Weights of a small GPT-style language model, trained from scratch on English Wikipedia: some layers without attention, paired heads.
Each number is 128 + 32 x the weight over its row's rms, rounded and kept within 0 to 255. Layers, rows and columns count from 0. Numbers have three digits each. The size before them is the row's rms in percent of the matrix's.

# layer 9 MLP up, 512x128, rms 0.242, rows 290-344, columns 0-127
103:110110123165135160165116145136162161074125131077122138124137174128125193175128084106138107101123112081100160088095120150182107095109097135112152124128092069103076147158131142156116167171139132139163083149110144138095145092123135089165093130201153141158079122185150160169104076079124109105078151133054125115145119181088128054148125153105112180156116134022115136110120132142122199176125
108:119130069120144105147201098140098131123083120121155135152130144137124077154105106120115121062115110167091124114111132100042156129099126125152116137153172165109183208085146102151120162078081076109141182065083144146160092159144176123154141154113106098140113183156097138094163214118113158067169077125140145123092113173184131191088123128142088140152132128118156085120136158123111182119151
100:151102122145133133146088156064117142135134178060116076154055124136144128113141151114165141131087194154190126081143117149089129161138105107191078222064124148188087090129125134154130193075092120122126164108135142105105137102102197134158138141155104117094135116150099121129148090163132164116122077144098186159136131166111205108082139141162130113153129075119098093125096125130081092153148
096:149111167122109111139096179173123106151153170070160117081134113136138087117107147121128154129077181170093106118131183129164135151181180147142136140090099096159107131127202137159128157084165131120188166163152075130155115083140103133132105139114179149162145159119102071117117128118109144227152143095144123183112087157142039139086136087123130036091138158100097100104131115142082100089126
098:115103133188113154124122139162097103116123096080047139110102120110133109113168133087082124163181095132193147158184153094123222164200123108126133119198146124139068099081131106153077128125171141148159110088128146111145161100088164108150122109105124195122126112121136065126123130074128103145117122152135169124071126109116149174103093139132119152180225114100153154142193108116089127146138
098:118123129136081114161184174092070169140105115147147150121067122161080155187157139122133120099151100109162142163087147126170099134179087161126121080113092109169128092112132144113174167166088093138090129161052083114153172090139138180173144087102155088119133146156125128153128165076091077160130115175130121182148113066144160144134129179178196107082102129132100073151090143101135158155083
108:119100124059118098137171149114103129093212158135136096093118126138174147133095116093168134162204142118099099131184129140111164130096096087136143110083153143122104142105176168162135160077135142145137164149133107130130138094095146169163102157116121094129115192180109131058107105148104140119167135121129100203121071125133082112052142108107185089095138159116069177169098085104069078115094
092:114102078095137127168073167124117163110091091130201078119125124149058109138160180036098158142133126121180136155120129151150107073061134134085087137172144164126146152084159139070161158132134098112105153139156106161138121127192142106111117093147175164160097072097103140111094093114148097086146107133145147166069118099116174126123155114123157175180196147107096099140128204150151117124108
095:128127157157167159169142138127162145161180148110097098131118117101174118071136187154175144132122136084116096162123062161095162101111134146100163114058179046121190124167125177144104113092139108134101125077189149128131145189146065140131127133107112125111075083111143129163101091166104072131188120074142167120154179121134137071116088086157110094171101149152139085123151136107119145157192
099:188112130082112205094110137145088054169051137153170114046164170121195149119150064168134136115148119169154173137118159192134157147123144083162121085090150146101114073121105140122113149100147134115119173130127130104157127107152162092117149116121083085135171091143095093118120136107140127099130107158095088172149100143183140120133144114122089143143176094059151115218125130132141075144110
098:128082147099128185130129170138111115129079118131155109144146079192120107062103070173075114206162165083201155070100117093152090128118113154067129095158087143165120135127121113174088146134185162167146105074116134160148110139135146110147084110097108157147069163142077150133095177141137093128125176102097131092127129194104187167110141165135106136124157154080111092116169136093167156125136
107:118116185145118142093150133108177156155091192104175107116166103182100129114128121124116105171103083147187136112102135090162182155140114066114124126109126121175128145123170099126046110113136124161119193151201036116112133113123142101194144100100186087078144108159172136089086143110140166070136094111103134121124153106150154150091118092126105186158115095179116153094094188111155112127102
097:123084178189139133149075158087158175044082163150127137087124131126124121104103085131163169133124088175121134053142161129193111117119098146103066109129098114084129125117111146161128098173094133122137143138143088184084172141133070145133120097140132086071180074115144181178138179118196137118094136159144125145170147141129157046113121148096115157195128148105117139108127132081117148171105
108:157104120068120117133128117139154094111085171132034156116156136127038110101147103148159107131123173106099112166124153159094094154165116100179079131138119137163137125108122153181155173123074094109145096129133096186034198102172171159181160131154128140168164153074106096138104128119074098150116110092137142125119147102146080140208140123112175181128132166110158099144113139168092134129134
109:092109115150113080217117131140176141113169141094083095127122069184148063080118154108121135119090141175106122129107160126140125101128077124147142134123155183142158128112121146103149098130157112135125148117164121091079126113106078151167178163153135136145116180147156206188138092162074136107147100136062105103052193135094102100117080128106119203155178149109107168144137169094090134105166
096:088135102064104162114141115154141120091139137089143128141187155093227088072138131131136179081093156131127149109172143160134180052182131106124147115131135111095105194162151119132104188184159141124159152067122090154097147113146109119118125118131143138144141158161169108213159085089107158136135120085136143140109151093139112187151106129159117116183145092113061147101113049159098125133097
105:112114132124137049211090136146169106129127085154130117080136147118171116142133107114168150139175123154120086176054158107141089072087140075139125128159128106185126162104150124137119052157131144145186117088142163147111072161133092129091151094089132112118134148154100122147148148085075071131107119164091099173174178137118139146140129145067124116101140195127162130119100112143212083149185
105:120092152121100098215098150139159091107139128100118121130120144151111122149110119132117191123119176167144077064154141148093137120058188115116115140118083090132135097147101152130109149086120165183163184151141143169088060134060132148125161049150211099093153108125088138091133120149111109088095153152101181145141094104154196120175136170148195173110096092121145127163093130136133133097129
097:131095170127116069158115107098111146118127127153075143103122140201060131074101152155189120149176166117175115104101137112129078152175178138113126126142149119138058176199088141114137109102125092171125093101080097169155141142118076154069175153134129119103082179100095145106198135124143147133136145128058172109172164117149094112116128116143160143105122153085172149139087174182113082091151
093:152078095127112141128108118105145164095105135102153106133129144182146117110116103091112146177216117102124090068157138151177141085130152125124034123153126154110165091074150107163111171157162120197129109109143163116139154194107110150165181123090116089083155174141179163168164078159181075125132120153137076097142147144122090088107088154131087081176129086139167161156091150123099115158160
099:098134066110072079135180176185121131138153169076141121174157139136080186136103101086046114158156134178106129247131146097155132109104114139101169141104098064124098148130103085131118085073146139119149083172148113183172096078126138115136126133098166149065125127164119151088160123118128118166146167131151112138140123115124169138111120109125144127151153133147084159211124124170156093137131
119:185139137131150157097178140091116141076122130104107163117194125131140122077084142146115161165152055161204141172088118169061135189132164124129163133100084144099145126106148120106074123140102152152170104076124124092166086046079094135067201119128118085105126115058119170154108180140160122146137139147116170132145143129143168061142118200114146119115147134109114158164125125112139142097116
109:159109137165142146159090122085121170080127092101119171123183117137134153090161129115111232118152151129085140170104138119061188151087121156108126126135122184064127172084136145120104120113140113163156200068122160081098150095105122152125123138140089176117159176128124170148123058154122134061075131115129146112136125132093168096084098133094145057179063128125110138174102121108113176130140
096:161123096103098122135144144113141127140129129087176109113128092140095090149102109110088131128131102096129145116122219129147115129127107116174127123148105148096120147143087125093093160076093122133110075069101135168126108133087131048120191152108137154106128105101065154119122089187133184129100148134087073133249185119105131161118223163149162145141151173126092181088132142159163144124165
106:118153118143117154128193154115154191115154134091054139098107162126132119140168111135134148129131192094099113100107164096094124149075144114163112129097110170098095196107115126092157119186157142145092097098077146124115201124141141107155153119173160162046108117188076177090159120162175149153142123069110148142094056088128089117098100090153067119098154125127101172145178089150139159122157
094:086102103107143039104130081150129134111106169085157069108125125120081151102187070125119103073154085130169134167141100156129055088189132079134165142144179186101140112136118105144087126139120105114081117149131130163044127123051144158183107144139124109125154160142169152185132133165153121112133153127141143172186116110075140133162102130132168081149129125168119122164156146185139077151165
106:172132152150133152093128192092122102122163132122130115076122126131155153161137165145140122095143133146118101159125140139136166144162062112163141135106092091104109133105142059122118160123101164092124091049162072126127122052143127140136087163039156054092139111095127099134145159148189089169140151164108170160133112098143120102152079148153092141101165158166181184134074077132141110216148
108:086117132140128128138137116093106113146141122033171198056152108115188115150145089202059183112147084095139128195133088185086170163133117167068162133092162153178122144134136095159146114144143125165197160154120124113128140154127130192143093098142138139135082124117131122148099085097116128157112060147095141135164092116138118139116094107176171108120117077142088122194140100095095116124137
096:127085156142063145113077165148186056070107177124106191120136073121131176136124138116157131115174097156080157125094115124161152086190140094153132145149102128106180099182092180127121173151150162149165099151071173122152110090169116124094150139205165080134157100162143089150134102124110126102124082148155107139200105137142139109113093127181178148070140088119140098126078127125097103142108
093:108128141125132124113155134143105161144128211071110166122143111138110087110123140141077104139126107109131107166094155137158113092186091161116177155103059131048079114165125142151168197148127155114125163114136130150136086081131094119118080165166108197066112155155085090165135140102089097190162052147126121117159111126150108092094201147125175119159124146124129130145039182118150122132120
109:132116149131201103169171144085179085156092116118104098082126135144120121117098098095138167134122101151107099158185148169104144137139138120119145132141087154114136182097099128186083156088106087109183132149189135108153089146176143058165076100162141112162126191137128133123156141184162082151112168146064117089158119119069124108089116107218104103099123156159076126146118120113102141092054
105:149088083143108144185139119128154094161099110130110142110102158138152101146081108146109125107156159071100110204156169072138084128132143105101115114110083070053141191111055142100114125159098085169101161124123115089149149129202139163139171144133108102138149115135135198064105103156136147103132082182088157123195107203126120058133172106145119117160146119104134133127152113121100132119197
096:118151132139125162156137136130129114111131113116137152142140097060093114129160135144113134176181126153178217072056126166135096086134128194185116132068149079119102136134124088133108120136166119141123115102132188153150064099154149142117143149126107148053119105108138173166151159098144133043112164116090078130149075126084154141114099147168117120129093130096214134174126072106192140105162
100:125090098122153082145156159178159136144116160076154110142141173138113052107102149115148078150096075131124152116142163121148160173122133134098156108047137128123081153106187125201180143157169136124180135124159133116201120049146127098155124119156124061155135076166053106079051157118090095112165131118127126124130105132135105113096195136133118163135142083122151115165123137072115106088147
097:162155094116138128184124087129113149141142146139140100085160063108107137162190069132169141111136139180136120132146119151139164155163124129094155106134076156127092112169119157137163138144059127105100101143203164115169113133115099156141147157130112127132065092159113068184101149128113124080199098079136098174149174090064153089129076072101163093092157190073132148141191155102135146121109
098:126163171054096123172148132093151141142109142140107133083111109111115092167117127109119124180081098157090173115104177129153170183101114123088106155155118137100144140128136129139111128163131130109114113120138145112122096178136149068109145099137106170155171132133148113172095137111101084121125200045118102248197129159168176108107125159148132138111128100095128143164082066065140183060129
103:148137114137162146141168164106169151065173106144123136158129095148077178097140170149147141077058119100117099089117155145103098159174162112169117141117120134100108145173150098153132129114071089155115040035154177156140132068144138132117076132179131143130193058112170126080146163199113164149122195067132136133123115084100112114089115117123103124155142106130148142170131131146130161164159
103:125063134087104069105116136120151120089118098108155174108138128160049187164117153131085198146134131145135058139143151063182166132144121109145076200144123108147149127106160154089038115154135160101123103116124129087166142116147178153062173152106120132131138111177132165171117164159113085124155195121144171113107100125160187113107110100101093126123109113124114103109120184185136146155085
104:104100100173179156138149185155102087145166131053107167150183093035129114120177109110138120093133179095194159136125131137142138093161130095121127173156080130123135120094043095041144118117110126161125123115136142119182123136158138147132117131174129139085167181135125095110160047130091121114107159119092143139160159183131113100133101119159122120115164123112083199076167104105123135161168
089:080087139103097158132119128136215128148134123067201154138072126114140101120123101056094071122145103150079116143183048183143134139147122106095120087150127099163152134111154146099212139093072123133126168137140154135120136133138122118146119124139132168121084111132082179093148140164128058085114120131152062166123185155169142115154080139074111109107109151122088149095213121107119138107115
107:117102125088140127096127135142173164099120142133035159073146052107156140086140172145129102139164130125161144100080127173105199121154163127143108126188119150176167144110100153084115201207166118124114172074121168182144140115097109142131094120112135085128114152091145166102103081067123105088152134073149106128150122099120166132157084128135204137165131183085111109166086097144107109129117
101:043199188096124114154148163118147127096063142138124111154112076081111079125163128104107121115085133133105144124137064182143092118125104129140091142148124155167097190149184143115051184146124132163140160124111111175144173153117147079136135038118192114142108120114156139086153130098079103130142119094124137122123155093185127122118139081152123144131132112161175166056084132137109140108196
096:172103147103135133134088143074133150148106095131150143106112168079079169104138148082142112149158125150208119096129161106130128137105202117175107133132123171118110150097182101107095125081105155101178108117111073136115127061122148100105091141112095125145196135045093135175194106166104165196150114119116129154094127120146115059093141130096122174162153134161089052110129138155099111200117
100:147077167144155163190077125166173105118147142103136143122135119149103102120140083109112115174145141155132119125107169051118153102159145135084104105082124075097127104098114092155138125133152152150090119107097123123110199113165134151098172166113119137154076166105170155098110139097175188148193105161074113145119099088124120059035138161099105177188081122101158138125150105136109208100159
110:139070188128156071122100105080143114092072108126116153142171172103149111173124050071078120131135157167112123158111170095149207150127081113154110115106159117114162095119161165157219136150087131183120110151133070142176184089187096134136147136125159150139129125126143119093122122126117062188145094094157085121062122130128164155114116129103135170093129141125089159144094123165099088150100
110:168140034144113110073165082147068169146149119192169110089176180136146135114104110137154150167060102110127097123113141185133165183182140102131129177136132116107149116117108084151121156101131146140138150121149078125141079140164121119158059140112154163146144139136130153178164117148072176116093060105090128100120161058100101164157099178121073128167187100141114133113129126107081100091120
106:102077167130120116067122121115117110128128175088129155096147120126179099103130090142123134173141155094107080143119146167148161121160130123175135061157144137106147122159082106088155160134176112152153120072122139147090080072133153155135110096155134140099132119113137105105136098113161060174145122131147169214065079082161097158113142167187147185115171119067117154151165101094192214153111
099:115126159131178147157147099110140103111127104111142128162162113111158124122053169155148117073047197120118145145144187127151126123114139125100121127101169114141115111182109104118112167118121110163149151110175104088053154138046113072177126125157150111170111117145160152160157130137105145160103109114106169207142110147114175037064153108200098127121148090115165148158065161100162103133134
101:149107130122136204113092097083078167121162113143147093137142085128125097142131135108072159174143149117139100105119139123138140098197142051158149128148163109149190188122145124154164120110088124105186088135169154096185178095113119156161138132122111157120116075083111154143128108046188121127200156141139123129130119064113134137064077103160159096084145115100139180152117050101145148134096
100:128124129098159131127143157164142167186106107116127134195116141143094107144082141079138205077160088092147113125150110100123169094107088101089173115100135160163134096172139163145166079184153114113129147077147184069145185122106171115124073080127129096129124135088146081133121069102127105115169123122102177069130111065121175123146146152138193149119180159093102130081093146150110180191118
102:124128114089164175110156128124088126147175182151127100106169127148101177110189124124157135057103116112107194126157109164079194165062101119092159167076162114087129139126080144149121127120083137130167147113101157107200138102096127106157130093108064183141119143119121076188125090144145153092151141152107185158131173154146140138197119129111095180089174096070112094162132103161093115115107
105:165118151195143093137163148156038165047145122114139142178147171134131101118101095131178151163172161119128150133102163125112114140123141099139137117088158149082061114122151091216130122158162101096140129157074156141173134132117084142095150098185115120133152152065133068117149166143133129112135141139095053153118138183113112105085151140071165095087180159091115113150135102077073135117155
093:128082145096150183114129172153130136112181078147122144124175103106132129093093154065064178194166163128126167161139096105125128093034152128158135159051121100170136143139084154136161155157135156151119172144111129131148133095122118086110141133112106083132106079094186092117120091150136099087128111120134159132113184181142102173121103142097137103124146126158135167050129162108059070145194
103:134117155107184169148122138150101148138164146078176118069170100089113129136147165141099168182102098146069158129109127119181129165148099149146161122136150160155190146099100126084092095109142154172180134126097157090145129135094118126086081163084122135132103176158147135128122101095116095126137095197088175097120129097152111057090105120151069180125106154168104119179188192097102129044146
124:133146091137201142164194137112071110132149142107142113123159199144101112125125145055127146177119118167155127109118147121152091077120102165078141168107173162169091145133106094141145095113106105084178092158099103135187088118101112163131100052182152080085155129118130142130110108057117162160091121143074126178130156066119128090105151104149199142132112095108158078129132112148127190090163
# layer 9 MLP down (transposed), 512x128, rms 0.0815, rows 290-343, columns 0-127
102:095159111163117150111178087128193169104152152154181131094047120203137178164158101095126089119098112146095134077074095089167149100118120090118148148085074138139130112180126148115102138108130101103142098191145164118088179177177145130128101127152168086132086104119147115133103127110127060133068095153152176062093132116129114161114133163144083150171105133085136145147149121135141201178112
111:081065156093162144155155071128105067105159091121172088136091195100112082146065157099149114088226154117106119127120119113147164169157127157135070160165143127068134092134117133174122086140134100161105121092142133155108083177127128079150183093145172124149103163113108189123118158110084098123173122177125139056120104145133169122113123105182115159167103123137120124104145134154115195163145
097:138137143094092155094179169124092164134133137111124093119067136076153185088129119105140122120110144102172091094143065147084085166180147091177082166118087136183129143117139182138119172101109155108097131164166142082126110125177121140146160128224151118111110053097168125095193155164164093110125127197144162108090128144170115133128099155080119126118134073104100130120158052125122107120163
099:178111164170167088130087116121141111147166118197148067068122111116101100130140157106160180109108121163146142117108133156119137133202165174168122126119111120136116171185158117187164148142155098127176164170138093133096052117181113120123122091087148078127147099069128066068164130069096127167102107132174110179126099113154074118112131140130132092076106159166142076072094118156127112130159
103:112123119091094165140107097115139170096150059167100126098169081145174118112085151145145161085163113153118111113145084110182100131187125119154111163178136179150086129133101142154117140139179063125071175077136135116123119163160142100096105202098130190146165126085162112124147115145120102096125140136101107144064162141182047137078205173126136077155071137166082123161113138118143118107134
100:121129163149152184179160160158155061146166157122184144128097091103093157121075109167105099107123094082121121126084111143151108124124129191104145124101098126131111134156111143108135158079167148162138148087084042185222109079191108175082131105143143164144140106137161156097141203073104172061157119097112111115175128143121133134085101099134135100132064120162120142147153154112101123101118
106:051121150115155150091178091110109079125133106111128080088103142139145191172129068139148146109120096176159161136154118185101120156088159159100084086119128154148133146097142134145163146154106132116098078080184123089134190119138119146111112150142057124119098099151169092100210172146189141073084150139158131144155073145118115137059185156158158071155127107138153183124102131124105085119119
095:048135115181146136078087165166139145134139110087119128100174125086158143165129203141146162043129169115113106121123169096176109172142134125084169164121107124097155174116146125140075168137129091145111093116157141124138088173138190111094070120103102148190088094112141110118092124077143135151136089149168094128074149093088076149173103151135165133142096134079116206168082116171139147128120
097:097133092154093137117139133071156115138173151174161169122095129108171209061158161175125106100120136119141096223137121089066125125150154129137137119126145107109101160155096137081161156094119088161062123112155147132153100101165164118108108123120112081167157097164141173168129140128139051092075135134121131112084151115089209122120159072141104125120089189100145097118161103123158179165085
101:155108100182126159117136140128088096144149111136178094114166133180094135082149056182132147100187114148112081085073097175104088130129101188171165203113109183156125155144117159096104115143115111085128081121166171120164099127098065165177179171173126117074112148095091116090144129172077159132122102107076154131145150135173136151124132132081156157084085153157145140105095080147112143104104
100:126082144075126112086145146133106125174179136090164163180100204124110131111148134125090104136152154128138098137125101110083118095162151205153142162057138103108146155114157153074107128135134174129077068119108093075071095165116083120187108121092172096119129151108200124160122047163143154147129106125139084152121152114164160146072143123152078122182147120123134151124160076093154102179172
107:159161077165123122089169115106126036203105119131090098100121238142121118133138131139112134095115132129137167091098136088184142148109066109123142148170148167115156127095090161060135110114160108097119175152151092146128165130128147150181118137130119117085074114109199085138144167086179163091072149148115197190122130182135086103094149143148144113112111124139155135108140100087138118099099
096:159151114149049162139138097110141073112156080126149144130163111142144059161127133163112129129144178173189082133120120151119121076103075182173085109075073149129087112085129162117070142113161132106149083147167118189095101140136101120162127099107093141161149136144116087175115114130168125164137150123153161169087107134092144129113112117064110184144117140140186079092149192175149052116161
102:170107115208118127110156162155175149129076123102098153115124057134127112169152133125084149153103121102151152133096106157176112058164133100115163137131129161085077143180138092076138182156186097155166194131131110128121148143073129112111128156166104161128134114152111137112154093061138135142114117130131085127094135154153145074155135181173086109179047156056093131139087161115140120062084
103:084120149132140162105108186174133138125174086129119165163196062142185127093150134162119163109134042162102089090105186126072130114136136153141130144144181142147081155153101161161158122084151096129150036087100141068079126078106067150151146051135144147127142145104161148140166158165131114120139137153082141124072161080126125110152131172103136121151150125083121126158132165129122140096068
101:126173052100058140106151109133126097152119122081128137105179141159186143125141081141145167093140092144104116118189125139142136103164167141111152136169157089082102132166133068156126142105147098114179093082132124079102157096125203111098143146125123178169095113177165131152113133081121118164100145171116067126124157192162136145111188157156057134167093073106163128150096065109078119156135
098:097104166144144142165089153154194103154149136083147120125150169139170137114095178164095167093140122113095087198121107149146142115150074179075129070110138129138095104098120109079133099130095157089156166065119155129126128137113151067151130147083201127134173099100138109200118117152188092096157057124161126158143158106109101137147084108131091134207108205133105117103133151140136093133074
107:141147156146071091140102121155120103121148185146135131183153156124160144122110117119145091109105139109139170155170118105136068180133126102097172138116117149091177078076171128090096149117104142136135139117153142134088093171016114202199190138138162083096140104150086109070119132147085114060074123130159131127129068105116083137086116170180089134136173151139198145142148129134128101130142
097:078127165131132120110101139161086129106102163123172215090143107126123105116119134143086175232095144129140145087160087148139151136104051139103139111080069168075119066091154080100140069204175132099148119104120094131124106164112141126132132164097132143166109120149111134134135149116134153113116175140135125183129118152144163149250110109133088099136074117098110133126161146126110093169151
095:169093172163080187053183136106151141227139162104142153126150123134103093141131152060138122132179143144146127085114134136153072134126105121156134123066058111096065096121105148093119148098125113185081124123110120161150174168141109152156083107135092148129101146130103126172142114110148114164163142040097178130142093124084121142139126156123081111168111126072190137143136125113197139152161
093:097159186120160148162132141110122133115156065120144146158057096128063189153135169140099147105151123142152128153176106160126141059182108143114112138108118141083069108090142171067131116193177115140170127121147102108127137118152131092140133142108145093113128116091150189088155095113130128163131056164129084096047139153147112207071190105064173131135116159111132098087121136163134112154141
111:158095117092144164076116131144110109185134113123081139139141123093149075067150086131112088121093121129184159163104104170091173139169178070099130089136162193081175163135119160138048080105140149177127092150103133104125129132125167171165167201124115171089144135156122098119160135116148113123171092160122108147159185115111106150189052075079137108103116110081144140101151141157149083113114
112:175148126115151140111156141107144138065127148103133166120122114087124097068137121145150163143110170120089130102115153126084138127067100124067066159122153078151112126120136137137168065115127107143153158097133133068131089143193129179100113213155110091170098148091086173180102152090111092100099178142142100112174116196197130095164111139098137076188129171163108163146134112102180124098172
097:164082144164146131072104097116085176189144163107177128165072074084099105129120100156157178144127180115101121101129179112100125136093163159166200113152133076144116090112103142119135136162138177116085066099121108135142168161088136164161136145069133144145171167049118079150152158118113113127093137146114125106180163189079104174161140129098137095110132089109131178073080139152108091132108
106:143110170138138146077095112138190160094105124167136102099144091132171089113111067134119189085149175143098066105168132125110072167156173177170173117138101119115120112154071135102184135130096152202131134126124116104132171110178170137213156132115028080127136147111085151124139149090136135160105147082145126124154102046135146099152144110097122065130116111147120155128068150133112143152133
095:065134193120147150138073174175107134116093169096102190138168142156141114125104178079077114103119120125109133135160116105094111140163142119186125068186131167140097096100117130117106125119145121128172025123118144158087164139142132167094115156141109151165163037148157072192094112182112131052128128100155150152148121112133175149096099127122113131058143152130139153086156113137108154097163
105:103134085059092145143079068107136135152101122138124166145112175131129129064081192201135113077146107131121112103116116186134095145138154133155165137140180112122157145139156127109155136139110131126060112103117117154155210119108109144039147074128113147136154181124132178126147142183173118173155126132090100146155102105118074138185091091158089110108127146123121152068177057086113115147177
102:089122184135139139135196187072143160125095112112143072137157129122122176138125128149107123110197082147098102082111124162143147213116167114126140113091174099108109087188155111174126173106195085111132146100108134106086127107224142135123134140131119132125118123128153142151142198068066124138104126108167155085058087155102105092118125139200106093101146113105130102102116143086159135124176
097:141105103138094123077122070132124098090070171153103140109153075139120192175148164182132098124104106156132164141153095118206118122171128122128177113113123120073149137220126092112135083181109102171161073136091163178180107130156168133128120107180177107140102187091096094129123138166111044128118103165114099139129140142136121141155179109112120107110145096147066127150112169151120072102094
099:155084159115112171141132064164162080069095151191154136144128167119133125117129132155126103091108110171087157169152093111091138119128116158100087188108151091003120127135083178101195161127107147120173113151142118115149137101128126119156178142171096128157124121119151124101133124134154097121150103167159152149143062075135120135070208172140146119096107134090082155179143119067081133131120
108:088103115071152135121101148099200135148094151098101137122126056155156135143116115111133118171097082126109146068098120150067119141103146149098104170173139148121100165186104089122095139105153104131107170149146122149020152152104117156185212144109145134101155101144137114142122110121106127116153155162139085096137143135137197122182198135201186155101135160103074083138078135109105089143131
100:126093198119172165042141074074136116095061132154105137112132124091175120141117205159167128097090168108096169136133096130164147138160103110185103106157110135146129119140130198141151101116123113089085177187101124124159077132065105123116143116100084113129146094116109153114179134137164105142088080156120131143160131117109178113091121149098095197198136164130090112169098150091109174169145
097:092133140141139125085143160170183158146167134110130100110167172105076111093161127122139087135157087111133151110113112131115113098106131116155099140127138126101108076101181192117092125176102077148083066172128141148145121158182135131158167130047173108106157138090101192081181098126112191146118114160123073123146043081125157117191134068146120105115170190141085108159128080133131116151163
103:164070148134104124128155217101118169084138105133125182180064106124149138104078142134133058153115159101145129105097139137110131084137156149142108127148113148079111111120123131223074123145126144112167140089105073153114117069167128111160162093113136116112138162094154129138164180105126111152154155222137105134042065153087169081130163136163070111153122113115140154132178126107139110146093
099:140145139133113127080131103164088154137137133097078140083170131080131094104176156151102138154097113116121130136133131096112110146191143113137131120122087170136091119099141160098131201161079114071144062111128161089136165149150126093109175082171087079195145080076139091145139086114085141086198135128174201118119100113108095138114130148135183106140163105161166145126153144132120108145246
092:133118071152096140096089075176118160196167107141119172150168113084111186089131113152135102125144123117074171103168118117097122122067162145124064128106116143123174092143116093132119191136111119213097045081173157109113126091147091140164108112163068096157146121178144123126121043135106130110130159110125111104136133117133122101133113111173150156145135176102154147121174179112109128212159
102:092121149181081117141105103134110178099163114147165119216101100163129132098115088145087157104119099075069126103176102147147141199134125082159091145146162170119094102157135131127132105157109097100104080142171188157118151118193112060149075152149101123119120102173081131128130160114156157136118141095113113114083095155193109118158069103069162144149152120186107123185145192145093118114089
098:097128187116068124144129125055094140106130126112090129062123162149145086119132112131196131154057126156173125152142090117037138090153155156189126110144162108091163126121088175182174106140083149155197131086155144174144105152100140141169140132141150102132114108093091138075125091132131151135165101152137108088113070099167171121157157113179171162102090144099077100183148126123125093110171
104:128101089108145126059122156105130147187183105130111180162150128039145113093110159096063174101109136115158130119126137129112141158125163132183162148189098153162149157107090112103152123103133155128111087108139109094149155128223141115144127104168044184115153087058150119105178105103172112095109116122099186107161109147166178130110136077132132064178154143121102163127130120109101099092144
092:130117099083036159120150168069175089162195151165161132112126124146095164155119135124165135165134097162107106164174122115104099115151137105150188128097102117125159162116100155101159123132049137079163084157142124140144130158170142152140100116127112143182136111106082064085114131141198155088126111157123121109044132165092155084154159114170117154148129185125071166105103106095127120056109
104:149175078094123106154151108206090140147136108054194125075193096060137146139116145180148149125150135132127168167124117144140071067145130168078103144076148066149150121138115156113137137113103101096137178125114140111084121130195154166127133099114093081148131149134173115107207077119098088145137128104152108130153171070114129099113118094137150140116187090103161198130102156126090162138146
095:153129134113154114164123142217158150057164090155125144135102122093126146153113086170149116087141094129084112072121133132160195169110171116117096124124116103115080150083112125155113128157092091133210083140144097090203179136112153076099136177124131150139169144121056192130104130070126101169155085130130129130072100103091062116134132100089113145087170142116176123183152147125154154131155
099:142110167116092112144175144129140111163083143108076155134122162115118092156079136106115151095194158069127104128123114160139111161196104105179171162145112128079089123086117063063137124111140167083186067127098094076119164107166119176160155121146138109136126136109145096167176156116100126140105165111185122078131098090156126095152183184104128170118144084214118055101150141115147144129114
099:158162115155157123106165097120124154120107118094133135095153130145093116153144120161176065161123102119147139052104101151136089096156119093144127107107088156133032152148100069134120114163128122089115111135153210121131188114188127093073120174168149144202162083169064059139094180155088159152147140093131105129130136162145167138146124132068105123206114152075109139144097170131132134120128
111:103100119146126148158125096159117145118155161082092188118091107160159091147121108176111175119139096153083151120087138104112132135081110134152135113094070185118123114157150150115072142135145100126137168138094030138106167036144093114184223176155194114092124125106148170122126117185153169164166103111091068097142138162130153145149094129111109183134169101154077108142130108141148095126095
108:118214170119112121080148134098137168085157150166092200136106160085090080133132127069087106139182170127167171067149093124090128138114094130088102090114163096144111148108125114122147133201123143186132088120144098117118162100113107137141122066172111137137185138181189134134060111092063190150103127143111111120177159147194169099125108112133127099156130144108073136116132090137124150099149
105:127128174097099163116116137092118169108086172089123179178151206162155141079098094096096135149130095107109135131148102144135157111098091145068139150101093100106079100125153155155103180135148159108109111076152134183085193064148142110101089146089175126115165139089099105172141101147122153117130091149122177154068123108071098077125232136088153149168177147144122149151146134114158113167134
095:179144128097180111138169091135144127197109120155162178167141167124077138165094113105125113066128177124063125142111120079069145170078185117134142171149085137135119129139111183108129153137095104110195103094151142162104112085097106085128125172101159136147132137060128127120097077118142113099134149139158101155205115120125146117147190153125182140068149095084150167139081098069173072130117
098:171108094117124143055113094154098087143137140154141078116197120122189143052160168169117101158102184137107121118167072110099148179124146108124104140108117182070180106159129179114163088144093129114149092118134116092176146127137104072147119104106088131182134115165142168143194109095147132131145105118135077098076095140108100184138092172149157128073140081151127138145144167140073180163082
108:155100154118147145174144112182158064071120129115145123110123119142144120153097138139117145114136090143120165147147160131156154163143134158154107171128143131110189043183095131102114122159115118131132051151149202099189110180091166107075135110092161092193191105122117165116156107105106097114170078079124090128082080067086182108149109112122148089106148085184108160126068155159118135123128
098:148119142122121136085191127123147162113096130117079121122175117092106089108148143077149118097140171106167079117121102154142118162177095176119090180181157136140173123094181149125095081136108166118118113095034170070123130124103163144123118079151147180201142138136134164082136112122154113152169180080095170098131168086125098080055107100151098107098156113105179167166160105099131181127131
102:128138127176160093075197105105109164092157114129146146185101159185100132091157136132135130118089115164156177128148168086110167169115088147146139135075172125123137086089082147136146053100190108074123124128109106093158136156151164172115206119161114134104110135092127123114188105120120098051162104178102123190158104127120105092060141132120117114187116167129125172072086110125119150115086
094:172165105088114115153109093146179096132122069084059127134138173102112136206122115122114161168151136150112139144185175152135079065138126179141136135109113147111120139129150101168182125148110083152153120103177054129136047124113131107106054111131076147141161122117171141184173099171107108108139160144111149136091146171104113174153103136176122137141139100148062090044122131121105131163087
104:078143073108144198069127090096174187118123122115168055149061135108122156129162166144138140155099116100148127130086151152147146152138165165120216146076117107094138180137142151138094143092163123142142095139104096095067129147052138178100154140160166122180116124125091161114132099111142103148184071146071134124129146126114120109085203119059132144145117156097094126161151143120176093108140